Each number is 500 + 50 x the weight over its row's rms, rounded and kept within 0 to 999. Layers, rows and columns count from 0. Numbers have three digits each. The size before them is the row's rms in percent of the matrix's.

# layer 13 attention output (transposed), 256x256, rms 0.356, rows 19-61,83-125,147-188,210-252, columns 128-191
089:465488533537500542572492522535427517514480459459493543515430542510491572502519519548444551471515567565520578501440589451547549481539505511379472486540544490603496490554498448533578560572488501
082:485527546509520501524435483481498407517499433514609490483573572481592553470535551402556570604568517511548454531573527534493438482461506517605461497492499526498525510525424499481526526447543495
083:526512441495481422446463539572456499584482508466474459432438594540423392426458527540551433477548509520521600533499482542481554506508534501517590521531488536523479444456468516553509504483552529
092:483463452536508468455562511479493552564437510522447588496501463435378559519490510494555546469443515548433511480466510484536552527510426526465477456548591531506546491390464364466547619544484490
084:493515534535522488383515566532537495434581453483476602411440439438586620423484463503473548482428467470430478484520466522480499433589433555552501469477484610519488393540415496522495454565498487
087:543476499561547468453536586559548450485559427495500557506577514446443507442472469426501478480525520397435492547462441546500500346503486607583478513507560489547412469558487599478480504561490571
083:504463489563557482550467470544375504574548442471474537534450501477524565494421466486505515439451524579512604448560525466529577484463478568507517513526534497478378471472501667540447499504472545
100:479514467492566551520617567469479539429481496564491491421483467569479571604482527517468518565506534484551491581551499549542603619467526477502558572457519563510514545481621699480528551500535516
076:389495531567535600503520486494484530517425574510508516423563480463579613565428579570514494566479563404584442475558581536541520462413464515520424526464461500498426506438524523492572465509454443
079:495513526552461537414531502501441515602476483497525562521507483499570584510576429465575543572360492533438463501574511487553493508524544384482449453456371382587479519504577533510541494510473432
077:534436546576500505507509497510479492528516436424482485486520496486534498473564416388479484547626473629462497474513488555594530427419536490480493458518572540473539492470532496515477510423534485
091:519444477531579506600587492518466583508514564532456595525495421487453523416565561521448531458450509540564452485512521492512562538509537449455587479515517501578595464532461474413440518584465539
087:494552578487514417409538556505586602500553499451489477504481480496484612442520493546529400500380508399560555485521472515456517534544471441479567516522503445529492545450566463468552495507580516
089:438449511459551525445458550542424572523499494477511566471548454416509536512527521596462518551501568462549499428505467417460418405489550566524453460565382584497531487590556457474471543542440560
088:439542528441471528592414476527417405577441473435376517560422499472500586445537449509403472411501493380572526541448412517487524436524507586420484465524480528424453505543490436416483489447441518
079:476562509514518542497509578462505526490594479559425506531493482508445427566497532464545482520520581431471528476536483484557459499469553460493502516372530574573478514520434537521464510551426530
092:450517537511492441527400452480401544590528463457534455504440450488585497445461565520558568476482499594512529447434540527534574502423490482492463445508506521527468570505472474484546473467467467
085:493502562519499542522477512616432457477559425436484419550423474563416460445542472554474488528540518543515473467602456431549514576478557574471447510499483546550492525566476577484446443490460564
076:474519489496587582517472578507426451500465556506577507463490507462604458511572524476474548468465461514579450450555485420472433479545517451540473474435564452560414509491563521450417501469442521
091:606544517631564449477508591408506457441502507564503520472448485434505574470552517517533534449444492486537509499533477512481512521540493486487574480594531491485472491428463441490540431637605484
090:448521482487558479565450545576419462478591453463498455494482561516519388452508587408548429564535528579489548492507526450548562511472557544567492445495511544547478482597467661514507513425518515
084:556480484510600576474549460522502551514560494491414581538503484571482384491442528475551588470562577510446524513564525530459457569523429452467484524538569589475557517407600488511564505523525503
079:546528546507489614555520507573436561565567444499445511535520504591482623457567567490492462526500540529581470414499459505499538623563617593564488498492569567420557456504553539442567529571416630
086:508529517539534443482556485554531530593501466475402441481463497413516564482477539509379444515513487503553540458465591539550451503534525440447436536462509502524551425463436372493477576435602447
085:604473510552447497528467489565510514552521518521512494463551452522508414456517505510481540478572493539471503549492436461517475511404527487467469450522466550581489463518463366532495407507496446
090:411477412403504482551489509446507515420490509504533447468553568437440467550540521495490505495409580514592452601426570397474475539378500549384530474498458471523501562471541438490505421430513519
082:496473463494472493496476495518467510575515554497576532485430456552464405477461484464561552551537514526505582474515533523553451515476553500510487465477546474483472500480535437518466576490421497
081:509506591496498536533486513522515444510541534558493482492544443539446519517513553513434499464506483466449422504469471475512454566484476480387582508488594505480448494405495412497434445448558413
081:480505430524480500533434508519543520564436455426539608442554480419472478527486561514460500449502538401479462482424439436482563408485489416525544497567482526492475592546459537492502497509485537
082:475560474520531489500472445429434536559453576488441554546489516513524551476565484502568498597507519380501441601555549528505475478431553467546514511517502483428508517438477493451471412496473504
082:427529436451487519470450490557506488552508512461547520606529569470607501410503517461471572515430561479522518539554445508533518533547594435501537448537446506512472486472475535415439480534503508
081:445495485487547594512564538507506524499481455534488499537454561586656570564543494500453498512551426431637505453508528500464515387510470468522406503495424489480417536500501372516535470469474517
081:534571449485471573558485437507557481497443444490536409487533532540481503502608486419540419472440587515523463461557422526406544409476508438499568468544452490588452476567526473457553488548588557
079:646573502546505546495554598545445548522599467478537492506618462519557555555482412469553480506436467420489466522487489492459538488559563461506523462466481600387474525436544342491511515560475539
084:483542507414459467502525548451463602470530518456443482483582496443402469527509541607498427433474479557648525517500569506501504546420357537440511552486539538520560459485472670434462552477525484
084:500558519476443456542467510546471483474495480553442526445476527506467504438478527575452481432400415517483479483477475452486542603575405579444570461559452568532502524499460499545532391523548538
079:491487538456512500548508481496482461441517447592467477609466474570492612551473496485543529522461460487501473513609464461441509410572554438465514516472487468510507444470554418593453510553489562
093:505507587429526479494414526489505501469556442461447483488407543483556424484434518514465505526581462622495562528478465539473482558566579474472531464458423560446542413486525502593555541537473399
088:493597505497466438571501530447454487437521473484553495458528570404468439567492509503499435424496494493520452527454476464467518414491483412532511504455494493495506545509461437496535517524535458
091:468543564460517447474584568497540559592489470523425571470478418458455353498487531538517522520464536603592471521523411510491541532443569516567522450506488482443513435476493664590559531498451525
095:502565422483537533501487505460496584495479566420420425532467504451382502481436479527506477462414446411417515416473519460497471511492474407433591524430429516509483444484504397400486521542507485
088:597462477541523462490463375551488434522462401558477566552549548442491509506449555461513516433474446538497561454423608457493586504503542540468408557495479516489542509438492502435518525515591440
086:479514540437517497422479546491546500529556502585518469550557513513558648482560517493494478423511538488552525534547439513442486429521499444562546446548501480536530486466540357484490520501542563
087:457571451490404494526486478623492471482554512582454495573503589435556464437522583532526406561501464388470469485472478365507511496594465495515422575466486455593508527430560497561586523459601449
076:507539609570456542490448440481496497525480462625489470502425443533485523581457544539486426480561583463457464475428506513552561483460459533489573554497513489471555458438551339442498457469575578
096:430534551500555569490501472493466511559558471552545541419471380467493606458460527558473414486440497433447457532499547527431484510491580479512429505507504406519481427467486384412583439486473559
084:478421526545500571504526499420475516510449514525452514535488557490503434564522417578460455474504523542446515506565551451446572551495570467546478568565422544512521440528448579503569501490458491
079:485543564473488473519506552488512506485429527555590523547558521529526598469536568488560563521469519414499484535546506456499444483433505564555492510493551460470490472527474324443537501515446480
082:551398523528494480474507606547530547527483534521463554483523488493557478534499474555498595511515467551481536516534580580532458618532426552540518454568431461459466534508549555481536409560446516
091:447505432492466454428412551666489520539414467477407479470553506443548302498460615555517518563499459464558477555507478470498492478508459432472466487500463488543489509545468584501457454471502386
080:515586485455455485428410454537494478500541530529479481505544453436451492477519556406482447475432500603546496506447558496423511464545507443458507572528533605555535434535524412432526473442583424
093:449467511557489460527490516548533470499598493483510519422464478489475426431397492504516591515481502559495487513553485489455494569576497462550509540415460468560502473572337532525464519518498423
093:532516566490576467510506474420467568459440529469488494514459489546507489551471480591458440537489503481443517538554495597439554547450498521462461443491489458452451517520440522586465483468397587
101:491514547468484504546529499514451511612550521530568544477456546568567503467471551464594503473495370531450384510504461534502442465513488401498493491511502442455464520475593489463461532552461467
090:505462523580487567499414500488557455523534568445590574519598460470542540519434508405476538537533539407575405536472489529487483453438525496463499436530480446501494504487499573452447512478585468
083:528417528601525472451582476520412504450509365488431583424445462454516606503428366544419520476488445494596521575536549459422513442505528459528477444535474488508459470528397313492544492478486519
094:514514500446510517491496465430553490523482536487529513450462440564558437424513530476466430441499497476442542575388483467532503397407573498452470516596490516499587523506460659493555553484476474
066:440431616469514388553608456498567472465549467504497464484548387554516613444485469502427478514460539471483465473547551586474486608473490474513503500421454517436489492534510438498472488579403494
085:562456495454510422537404481515528396507448509473556445623593494543563513495503554450498544545527477357522409419513455527560523425493468587456452449482475571478563513571552383536479409499453522
088:545487512573637514531519532505482496485456444528460446537564503504478517558521516532430497561498449499532465414569418554506425540487466465490492551452523503563489421469565611526472514395449567
081:519396466600544458477510426341572504551425578456509547573570590533517485592471427499510468564508431524431504537505447536546516436489419448503535504427484450489550482535427712533507520476498537
091:613449425478447478508508434553467516452517439517458491472472550478527631439486536438451546461476423451544555487507461446423512516567467475454478422495492477435427503498487482493452575529544426
075:500422544601492486459517456507504478414454465456528529609589453592489474554458571498542518435511410488484460530489466509534465460491546466468517532569458487522498556451514482509487515437572452
085:514527615533495502536478515572449487466466541568498539498443498418535460544478432497454378542554510539540507491455507500592484579444368481589476582485589489523529612457469594535570523450547500
086:547429514498530494484496449453536497501499451579442452441407520488507523454438453532441467462512490552499478513486599476445477579439483507461508436604431472506459476510512599649493472455460579
081:423567513477490518454535457510432403463548525600496476419447462484525499408441574481491451499433595508462408527510503456478519446430510431485446493467543557531490511410511459483540473450500470
082:560528508452499486561533560540457539528520437499479619438484448468509361549573483416458408511522560524439394450452461506421537525566498435574478482479590416529449455464468661590480487440484435
084:458390536444483518425546464457533516550433558461493512501495441465431603395487378501511457386337507489536536594515559492459441471511483443466517489578504489484521514579441577420469533466508457
087:491419488452530491455524503488560486585412519534567454461585497547445423484492385509529543489458565469543515550545599506468398503526503438439620521590433515447436519547427470500467543535516460
088:516519547412443511409487558538586481457448489411493490544463486468468459504509507422520492525424548474544488534618535465444596494487492499410540477551509570534467525603404439565499547569517421
103:498497602467481537563499518545434465536541434500435558473438357496498549522497573408450461543551522564578440432474521657516474448441424602501455489436477528430575555499545579526456394513467500
099:444536536543470572479511549516469417513525476537632513436448485548499507488452560444587437510467533521453375496402487553577507441531472522530465575438545555486605505467579472433534538501506527
078:517469403435512521390567557458606527494474569429480464539429442534470513537481424482451537390491560523477559513456520516502550491553527502464499499517508628489573579535577418563464532537500569
078:559497563457451597535534369498457503473566489512400623574518383490514398517543483419487513458531538524503451551443475504487531490464494560519531478400513539546537433521494588553512416507506454
096:615479567468561468559532508475421526473552479545481499445483481532614453538528459467458462529556478545439508486473466565572551592435436449475474457459486519472473424402549398441520535546375587
089:543546449414558450484475530471490502418542463398505490558472535480498430515532492509492395492548531512510530443462571439514565527472469514538476617392463541519502547530427550609546583493466463
089:515470511543440492514533548546518546451566551492462530410509550422600542483371518477480551543557501547602541503499488499566541563536417521644464459469489448531433486502523461567496448495524545
096:542488549500614527500477474397531430507524487479581481490515385585469591455453433467523471520491443545516433521508427570463424509536463464434512511463446430545536488461519356577404567486548556
089:540504478533521590468532589540474481530476440557366397501481468484504552496560558439511486455524473546478484471496520424409506427517562470425415564525491450509469476503507513434549531354504463
102:542543480556523543488509481477400531517534413474397598522437500403526473486462526419421476512545478556533457514492492449461530504546497484543423457427550397494450417459516604599534469518579502
085:490533483564510445425523515463548518501441539399590421428546457516464546490473429525637516468403450480525583581444587567537507419499528577489529522560498499504608497472518580443498531586521560
101:615588523451473561528513426509504490503513492543469483468481454546545407513583537461485467532514502555527446516362509481470502488406468621536477490500536565433478512478544483475541513483498598
091:497559551501394553483460505516445455506539570526521501467542478475526389402444623535580492511500523440499447486520407513495583459537531530543489502418554469509492478404575590507478462399405498
093:439541586548500489557497551503443551529501469522508519409487528463497543534578544490451434597580513442471445486476444594452485461538435503598420574421487465497542428393518416530508473460443543
080:510502525478447456515482517497505542431478516455423461610500530490444471514520517503446391515604484417449532507471597396499434421485495597478513542515515543561548499511459475535488523491473504
104:458534552515520534526455434595474464516499472602444498450475411459447557452503504540507527459490489482567423508478479548431439494563458456456553514543491421496450586434469531535489462486551461
109:556437585546516470560478421484527503505514516592572486518489468563521558527503466549441501463539551581496543443463553458487503457449505500445536487506586471561461483574583545489563567528472494
113:439532521515499416549458547505500502492513565467554472483494523547495665421479546404532502590477519561570411524495544552523434527466458525532493426501542503533455481490435494459618469510528466
105:528494600479544538574540556550459544484555459460482563454488533499458444510538552517469511541455500595444541457531523455492502452506551543545514533563474553508461540486467567540495597461490506
111:456449504481546488469533505496532486524492521509512447477512480448477543510502564438480500546463568443456594493579485479483420468582492473507520507433516503517599411581505218531466484430445422
110:545549423570500597477576478630504482426604459502435587506570500456476314497501452534536481549610521509465472438390498446506464505485516440469560508454467514548468454429462428478444477419466480
114:482405509478533462486543519505555506496524446467526513566541542541551557508476500427462454514566435518443514522534499522574481511360443500483494477577512468525477496604554427514495374496465467
105:538496577544504539454556506558501471500537493552516437412486456465425494490452513493581594521485508603569544442569490503476542375519437509500517408530567453471459405546492423448498532437451480
111:503453488490495569539494535496490487515511449499498563526501524451517457573544563471533538571518492582489460563482550548563481529486444464500415499523426514441505449468544446333458575493576530
113:421433521454432500519598505529438452460384484443453558519570565544376463560585406463493383459541526513548431542497525466581483597542482493501485514432505444527546515519556509492473501507526487
116:383529565496446487545518442452445567591594546489425535491530440464430425508518414559468598563527500537380541467466433489542483605527439466515534527480514504512541467568527539425555479401476553
103:486523510458478489509535511480468480525479522468503483528446470514473435497576511473467523534527485470459492424481455451547471513445609463502427432553505573466526466514475482421498631490517498
110:483467447530473411487536448582486488580498428553432536436505583466506409516630428514608529484539460579543469476418441507477508471511473482498562525497433478503482520530439493486475472430472578
107:477492587513513615530494524501480565464489521476475477456525509456530531477516514499504488422518574454539443427497508495462466522478475509425482522481451442556435577434551444537481507533563546
109:529481497472510422541531565568538500519513487557562515570448478528508495462527541502529487585492593446522481478441514490524453543528481465503473460540471610494474450508505514453514565520447577
109:448485472475571462555511444561509562473448560515513483547531493493506427447536477464497491515478497534606581532465497548474445474604487468510487495520494516530416570513540505543553478525532502
112:451518650542534434458631488519526503578559564450578458424627455512526499487465547534534517397459578566472537537491494478573460547492528590508509459476457556566483534446501525503542520655495484
105:545498532460516492494465520506384444453458498554443453521459502461430464525514546485540465550481436463467540527462578474526497533558537547538454479502497480488524522389495425502494522540579473
115:529449518504456541600428479452473566510609411497553549523469455508501535452493480528543550483551433574511404505506456441473456491420470541454484486411465449557500512548472421468513530526449526
113:394428560454500532485468530533551507502566497349499555488424490425534570524567462497550570423537412512517472479534500394445468534457494434519463510495570520519461420474498437477491474444439518
110:549505391567543471571466533447488456444509610577514493436503459448542416504496509536499514465513522429468480593560456574454563566548544561446495553569551501534401530488463560544538446576529548
112:498441458542487613520498464454491450544530547503537521407499527427537624469525499506467554570494534481467450490497510549422559530464594484445514473507417519527525458482467444471538450520500581
105:466396505452601481502503475587469570488490548514462498496528523481421434451475518419487516419526479606546410543494511460506434477521480459523427547552498511477491439509516587454573556472434497
120:536617493528417513489445442451383443624400397513450471524541483556480523432532453452528615496502554477497465485537453455359537517562555431492443504585500459493376488550479571524547466533402536
113:470465467516439573478523489525520534564613419462453456576462473489496650471598523482485504453516543421479442466503488463415446490470474487402453450454477431497510415430503368583608506498544456
105:432443464534478487488506511414499465555476501478518475426482491528474559530445474469576512479510446558515489595445505456500514403453527562405557563534575564545546525498467468609523497523464410
107:450481375505464541468415486442482521501524424462477519482552456472512598442498496474514577537482548451524494543448471473472562519485504473406535496528510425459495479491517494458527470519488500
110:471452506409431569525480472515493453509437531445485542532416524478459402541485439511473499457409525598542542414481459536530425422549560451469496546454483503504512549468561480527540519567534496
107:534446487470576523455482517478447492482474436469528485588524452516563592431535450441462463443503463476490433480442487455504512468440539454408482503528549540483473578539450365482456434484524533
111:396514470429450497481388497491503545497553535532488503366438504481502460476500482513516591531537446349455527515526536496523572555498487509448555529505417585559516441496526467552593511483467454
110:505452539533476497455593416403454577512522522566451449517542558468453557474465399440425463441586537487547484534457591534432535513443513439409579472453497464476493467451453489422462593526499547
112:500448513489516483499472546510475439509423549476547500507536561465547597565444526440438521501483532490575555516591464457477563565468606543385516470540527462536498469550522500475473547410491459
105:553446463511494549477632497504540473693408490553523505478481464500520601476500533528541449453561480529579496502519506534501503517560533518485476597488471490521449554519465524415515510424530590
111:519471533500515501464531391470475492410488428525480478535394560558477465450446508487544476427525581502476505463499509488463498509464500428508534514487489565481448480450553478453474619536493459
108:556498460551387510532526468526413606529430452470527488459473547448512432505460520422516532519469451473482609519500454518594549564617437570514441467483482453437534499433627511414508444543554497
107:475508492523432500535568519422496455515515516499432488560592510460514480518443464482504611431432489462550549471507424506511605461463441495421557580550533550508506488430497511431437494485500524
114:468547509433408496473380503505388545507545535440555503518483450443522596507530536503466393501557537525530587447412529479512560553473437455460562495489522613487444405527541554540509497531522576
109:514577489504530520498516434486543455437540546515506634493551533456491518470493536451505459558568539520430585515541482495512535483511513447516452454499379597474486507442473430544485501487439451
099:467504500552498529597447540536458469576576555463546514513479525486529511563422506529474477496468469477511554457538467468505475465622582473442481559526493498505434436438479396446515588477500511
104:497502590523483533541562563420510451366515378489428533462506447533435515532468500442496496498529486512525543535501440474467520468515499412493481478464465412403539537529412522574506458415567456
105:530564520527530536421459520484501515502524489565410526477578564438491496457485535521535515530508624572586490437486494549546522507417509550527532406463466423465517527450495500548535475385474475
107:552543538504525547486485582469479447495483495459571425517439536490509565523330544570529437520447515402483457443465521477502511537516479565469420487483497470469490411480406540384567467495412455
114:510532501546540530475499559556586458470497511474459528469462585472531581469505504523575547451485542552509494457401542498583519458489454584452427482479509474438566468472537597443476407411509581
109:525471554482577479491555525492542531468438536459574446503578445509403489434494568543508431512527509468483447401509448542443531401448486560517464525554545476492595449473440573583544475500502533
111:528551451435520483384457499412531466463483473434503484459490400511513525534500483423560524484462435470494448530518453537470445557513518527519541517453431508357525500401446422519403458443515532
108:585494424427530534466637506539548531522455446531479516569441487481434555532552393566437582365459438497397551436483430466528510511552541544454507541505457488410531482514574396508377553502447493
114:493453371560464543475486487447504467468487546505442478559490454509618577503502425495503568495512450459563467502492470536529524542525441443416495496469534474395489551490525405505474492606504454
110:536539466477473551565490477555493534460536516468546487518474479587584458474510485556482528488538446483582393504452492540471522429434535491480573457444444468495433567496570572447498436493571603
110:414494519445485432565426418403437486575455535553540378521490560545441678485490472472503453545512458394607505510508550487485544511492509467469463549562514445468534525523590394449532564586548527
116:507601500490464556525483467460492526490447564510486486451422502495494520476486501579501496458461579556647508471462573436472562514570492491426506508421492512509479545437468497516528618443555524
117:492530424420499523559526489384494541492508487498530553540455558554503500493521482447448438483560486500427466542413513528475370599475500476508444543464470511455587635475460521490583462519515559
119:506508502577460448494544468505522459547486533410512444514481560515541551444491429549473512442499464358439528490537499457460498391541546532461543427478575431548463542519404364596521491495440500
112:612556510457491471483406472506476515537575488523447470583458533509537433475552570490456556513552480558467564497462450551493511496449532536455514435571534526450461493544565580498454571514508501
108:545504448481548504462453546509551417364474475490594435472463532558511440448441608461494456406571534526619419565494495492464497471497517608491526512518526556457488478458483565557465595512577493
119:508507460506547468460466519519521553465506499586479405514522493462434570547464494586479473511517531413595544506464566486442518528564441621504579549445461465533487520538449459507447351459486563
116:434564555425480540470421520424468492433453482444548434531439493469489473471411551505449495512479497563474562454550524527479475461533506586500426527528556518424473465427502506530567481453493480
112:481527468458437500520510521510519494565540537548611474599537553577480498497516492500492519551560428450402521543472519512606494434484510503535543530454581511464553445543469445436453491537446492
122:503517503556435551522549464447475467429539496453463455478553547444463415535482486522529567436493445567496523461601462565519597534532470490490513560380551399526492492468471528478440443468566404
105:539498417596504490417534517481478565475501487494568521463533569502480500512510582557546614536520500515436417508565507459559506494458520467454492562563501467567549448452513394428471495511561434
110:512523433453476583524446521534460511462422433498473529507425535433503638522527455501486459523525483456555520490503527500361558533530394464535475514632499431431448478470478497477479481419539485
106:516486530460458508428549495509578540526559529508494588491524506551554572522532438482526487464570534412516447524543505466450512497536490488490532530504508531375483486545474437486477552525495499
112:450597424495514506421552469563550490498437498545383419429482504405505487456494555426495502465427501523509551475427589528426504508567468380612512532534522520500457476358544401533511520455519420
107:537538502533529514441526477470454479541441473610473444584500505538452536444516576525496386523502582483463500438429552609542576447505495507437533544537428529498535541502538445503505468491543517
113:438536603385431542485541486608465521576527452383436457505524586552526594497504470519473476542525494588480547432462499502540469469422467495553438508354506560434531471605518486423457547478443502
109:512504513490465414484546535496638536456452484464517525553477439541490436518462504567534513409526513479527495520499451510511451430520484569472529552461543506505480506501499588489390564544400467
109:426563502476421532468514577486484480493477499472623449497507476503542429550543471549536441563511486549551542460452470497568587488503514529547547498434505489542486561515444579505462497452553467
114:454389482516549461534552555490590543448549584471496519532466579402521645530615530607510482489521397413441596482435607564540470453478368464473561469502472489566557562520515380503478465534613466
121:447490513454551477543459510386495447424437663487618541456552500555525415499422491554583569523500496553515528581523534486578595540477505531574584573556512511475448566524513650497450494483460543
116:511532485481490490492538574521494534425528458524485498544432527488524493556484509505483537576521539435446423389505478555504511556578484536622447483436439395441457435503518537450480518500512606
115:549537587487472494507569489579454516573575516515519481504380485489623541531525560549456417443572433523417554428528456561519485468547482511607422509494539515498509474434526521511533524536512493
119:549559541562558501529531520477459544495571471504525403507574490509573575430483494576519441484513417540514452563472506451528577516462432571499478576541507562450510440454517521468455418422499560
118:496496455495510485460496406535494569483452511508558445453510612444479401450450461548592513589501520444509576551495534401514529497533520461576544535473369517549506464508495543436552596504472496
111:623431521584535498524586477449547500509488500463459403646542508544520600502596459478487490421486507565501510481543559537449381534513493535513519486533568400503376495502453459540551472504549462
115:484518498459444431589441536572526384483527438511553513455490478475479538498493561543539569510519450524464553383518452463513539492539420489526419513564460497515472504588497490484614402507525459
109:486474485520498494493550467512503584437556429578490409502357523562397431546483476619546453522533442606409450436456546517508456432482439437552525525476493507461524526462481547549588578527523517
117:439552472521440463471421444520563473372579550450463533472522506496455542490493513484535562504382544464442510515493509445462440498500490521486561483499527458538611480478455536558488486574566420
109:422426518532471454462523540579485556591531618524464509434596438462496450491487520494459477574504513500506506557528466545543474557534460506476440448569593454473546463530457489506515450453491542
115:449453485446618485535493492473537463472478523499473460593460481549474433494488541568430450468543535556470478481494490513440447413335553498388538524459543523591499555597417624515525572401437460
110:495524487571505530476481531600494527467503482579533518516470473536542531496559495485521448559524498477390515541487576476550475464489557525623493431489504492509483506516512506531634438591462512
109:501474496513532516470599497504565474523476520427512473567559542489448453523500409486538623523520547471501489468526468548502466466486555514547450493447508438464494597468487581504542515535481417
112:509446511509434489433460554535488516598486548452503407502511489512503532517573449540505538443462461406522466477486534560537466529438507510530545490591535577551597549528527416357518482500533559
119:546539450472457446526523447499534505513524500571461524555543492521444375440561511525509452502583585528488374439527491454480523543358459529614541517532593494563504570582423515524452467423448532
114:464453449485520480433472523563496542599517595513513548577486581519543593462477508548485546494481458510540520462542507549503515520574485565446501499513501530577461470514555537494446479522429498
119:509435456479494478580514494520426557447463498416545485533451467552517464556526432484436509477500419513405535577526569431459508567517444488444495586597468589570504537580443558466450526556580506
106:442372419469445520487496472561529483496502480563524565480522467510545564445581460444473583517490544555555560562488524487519599455512563393465527456580493491468490586554522478546440529452558582
118:459526515426441441564521523449495593593527497478523443424548435592511606454476514541471548521471477493519409536562414550440434520549555353504635470494519469541428534508484431517526497549517410
# layer 13 attention value, 64x256, rms 0.146, rows 19-61, columns 128-191
103:482452518548502434523455457501483531452472422546455466489405457612502519516404478553463449470493594504471550470465495440568521483526508492523476470420569530601454395603506569478611526511472497
100:392502502546497429539413457500486528530493593528475440554579494530476508408459527443579459530530496503560404503504506493580499512519501479579441461519489492610492544457518527483531495463538549
100:510562597519568500570512557481495555530492439554478563418491513463418503494491482522543445538514529466423536449554524412509514449529521530565521570647554573603473486492466563502526507441512519
096:530481419429598501536516457481556575577468457526461472447491465510410554501456548427533452522494459602479500480492550420528457518576516483487555658505579508525626440530525479501446510444405456
098:535521376624487557517519536565467457398591466498543536538575471495452459575505507486472510485492570513387481447534570354520503467469496519517625500496497558542466399479454493557456556517510445
101:423445537541533503546493491543478517536551441465533373504563513469558475537548447441514491537490392479462529548593469539641525496393534520569475474519502414476513422524519480578517419545477540
099:579520488513529522532513561578490487552419513528564557484458451477489516472521529514463572554505506542559479434561534544558451462464503442517563417518546447519497474489514458453430544487495461
101:425466472485573474503564488505490466481506546557431569467559512598480469504492491502490495557489568567525532523456505453594518519431471485462447486542474497513486420475578525445516555535553512
102:441505496446462560477638493567539543421462453497509544537524540540363446532442463532539428529523484541587435475531552521551486532536477471521415432489494529457503535479502499415485476487483520
099:427543565580529491525483508463509498591565513515488521514471389508480485496507411593481563566520405463478557438480478492415439584591477478568509486496511512483517531512443495510459490507470541
101:499528506437479507561455463484420473450476494448485591528451524522478465467505477478564436536573527602399497444559413421496500538511618503485481442555551564409487468502556514424518542469464487
101:518496498579510434456479471593479523528591433519546554523458563507496492420518406468465466498538409501550438532451392507496515507410513441392591395483460509588511512480494505521525521428478500
099:462481501612555506497494504491522568545448514489529524529558527461519571593445483481569474440474546443557478400462505448508529532539519512475571571514418501507467624443480526526528504514598540
105:457457505465570435502479504442490479532454577491497584515419437576450431457517581474515410560448499489565511521468614513551445518496491524506455406608503551548465512525505471464525558560448593
096:463572458470553468574570485551442497563525491519485535543543435479451470466534440386560418472472495512592594399452479446468526502551482458562450383492492522488394550541504504590524605474498509
096:517538584627486358548517426501537522508547548439551572506558517566499493536421482492456523439478542589517504452515490424527395514425571557522495479389494457552453568502522478544483469581444499
097:587504570518470503560503530536466499432451570547500404510506499492482497458488559536530545533493484555505509417424469500453498547476559513556535503574484515577541574463504519564505394485479503
100:559488523502470567587390457427455521493518505496535508530467487538557523578549519677492539561552445462540455487533406498543464490469446566458494455452493490522508449537505505515516537518553625
093:441469451477500561496479544542449540521569522324495564507456488513554430528516552547564571470531541476574493508567424480474453524505436473497533509544551529410451437533439487576544448453466501
098:609494415572600467496471443425544519496515635596525516498397447389525459445558539545469526421548462489530457530559554470472585473538563559503502452492501456519449490458527512508562489552439468
097:544513505509447544462614472474498420626512439540483501545430519390518462491526559453443608595497506517497497507578508549485499537496543425512443523480429460548473466448447470435580462470599561
100:474457540548506476562489507508504601544511592443484542517485503450445473528491525510404549507445456522464463590484542551452456510616479510479524507506471538457563523522464460527515532546468569
101:498638490512460465511403506443502411549431464562460515503585515647502433535439480474480433543561456520544432486549548436479496509542629488541450592517441486485372475469529490493589563540416504
100:482507486607493522488565521612435513479539434553403448576458501492477466458523499414354511492497510431523503463530455445430483501492435520430420450461482501448451410505462482513559493499495474
098:506457500472578502514492488431457433584492495462609443454543456467422499581555491479587545558537508525574518663512442426472408477518559468455573461651515602571579563501523509514486491517473416
101:466444476532528454515462506387567498521498496511440549560554470490458543474493424414497556466500490494542439556391462537531534519417491498442533536551531419621537552558537473485484539502459509
102:466488555450475449528413475499591489528476473426518568472447483584404477494583412489421550479465542452526573424528515491518475431550523439497523440501504444548516467446540485400481512431511436
105:497542551540524417493519546490532540513508455437514558570566423541505504501521442456448484400588524550516411562469488527484480490456489514432462457447586509446514467492521475526459347502534580
104:453489515485445496492466505606569475556554583649502462376518512518498471480520447461467418572516524445486559543489573448540542503491549576441515467575442511631579420520570552537550532483468474
096:545429489530540515479593440359543589492586538556510458610519535437397527476489411517503494513481512494500501520447520462460462509470576515548505514436526531525476507491554535519466576538488517
096:459468519545521524401456543528513492571413506458576559481608533424614523529481520412454494506474456487515523452510541476392581523471553552456483525507481512450424516493490467429431494527484457
102:537518537550531484509562465493527471640476501508520515495453514449596477509415555513426518442578542494584574469470415528461548508512537518512514562528514528473351430538463501560568498471516562
098:521625484509558545503448448457525487504531478513516469493403529549554473513541486516443537408487502535486477498520533518449503533449477475511539522379458571561410470449494460443448551549543455
098:510493457457466488420575481568397574584588478538514488471434541473540465501613478497539546599501434454509591500427526540551535612623429544563480437473476444428469478417611469561519514588548491
098:427461410439492461517508446453613555543501506544481506504478483397466475576467422498568506432469530493561510534568403513503586503480506539387527547486517552491463527541525529489459540496477527
098:473543447501443471520353573491534487509466543479491470461495482473535523525534588508428448514507505578557509449376524479520528473558479515389529527458611508506438406569478448455510503541595561
098:447547602521496515562504503514548429478502472591494542475479425413491536530523529435534433548503531482443506553539469480558554563485464536462475593468483483432417444548464440528465519487515473
097:497459548489568516544528530540499509594538449414609574445520513492573516476463543563475531487494468545507603560430516515518408590552513485364527564462409511538492406430551517462486501572558487
102:514562527530468599498453477455507527499538414467449521549452458450545505545540536440424461494502598557508498539480506485438487421419482401535456497529486422452534500484444417548620547515550487
104:517629533461420498428473543431597562494486463550424522463566481474499467406529588542475528583469471574605473511480474536487547514386519509445561427517464426442447475427517510559530481495471500
102:508561525553591464507527491571573551454509401490466410532455563544491485533426503495559439501444452459486466455449503474520547638559488612453519541515449524484563497546463557529450489492462430
099:495613427496579547521502497574508465473439394531441506438477558460514514501387539503514519436474545523488543435474537499566574418490410548504448470507423461475569520388511478484473477473460621
108:455400453491542409426409522554554497530555460608478521529583473532598486541356527523431510564571450509487459576594475474536331497498521483461464447573543508543464552486522538422493459409546564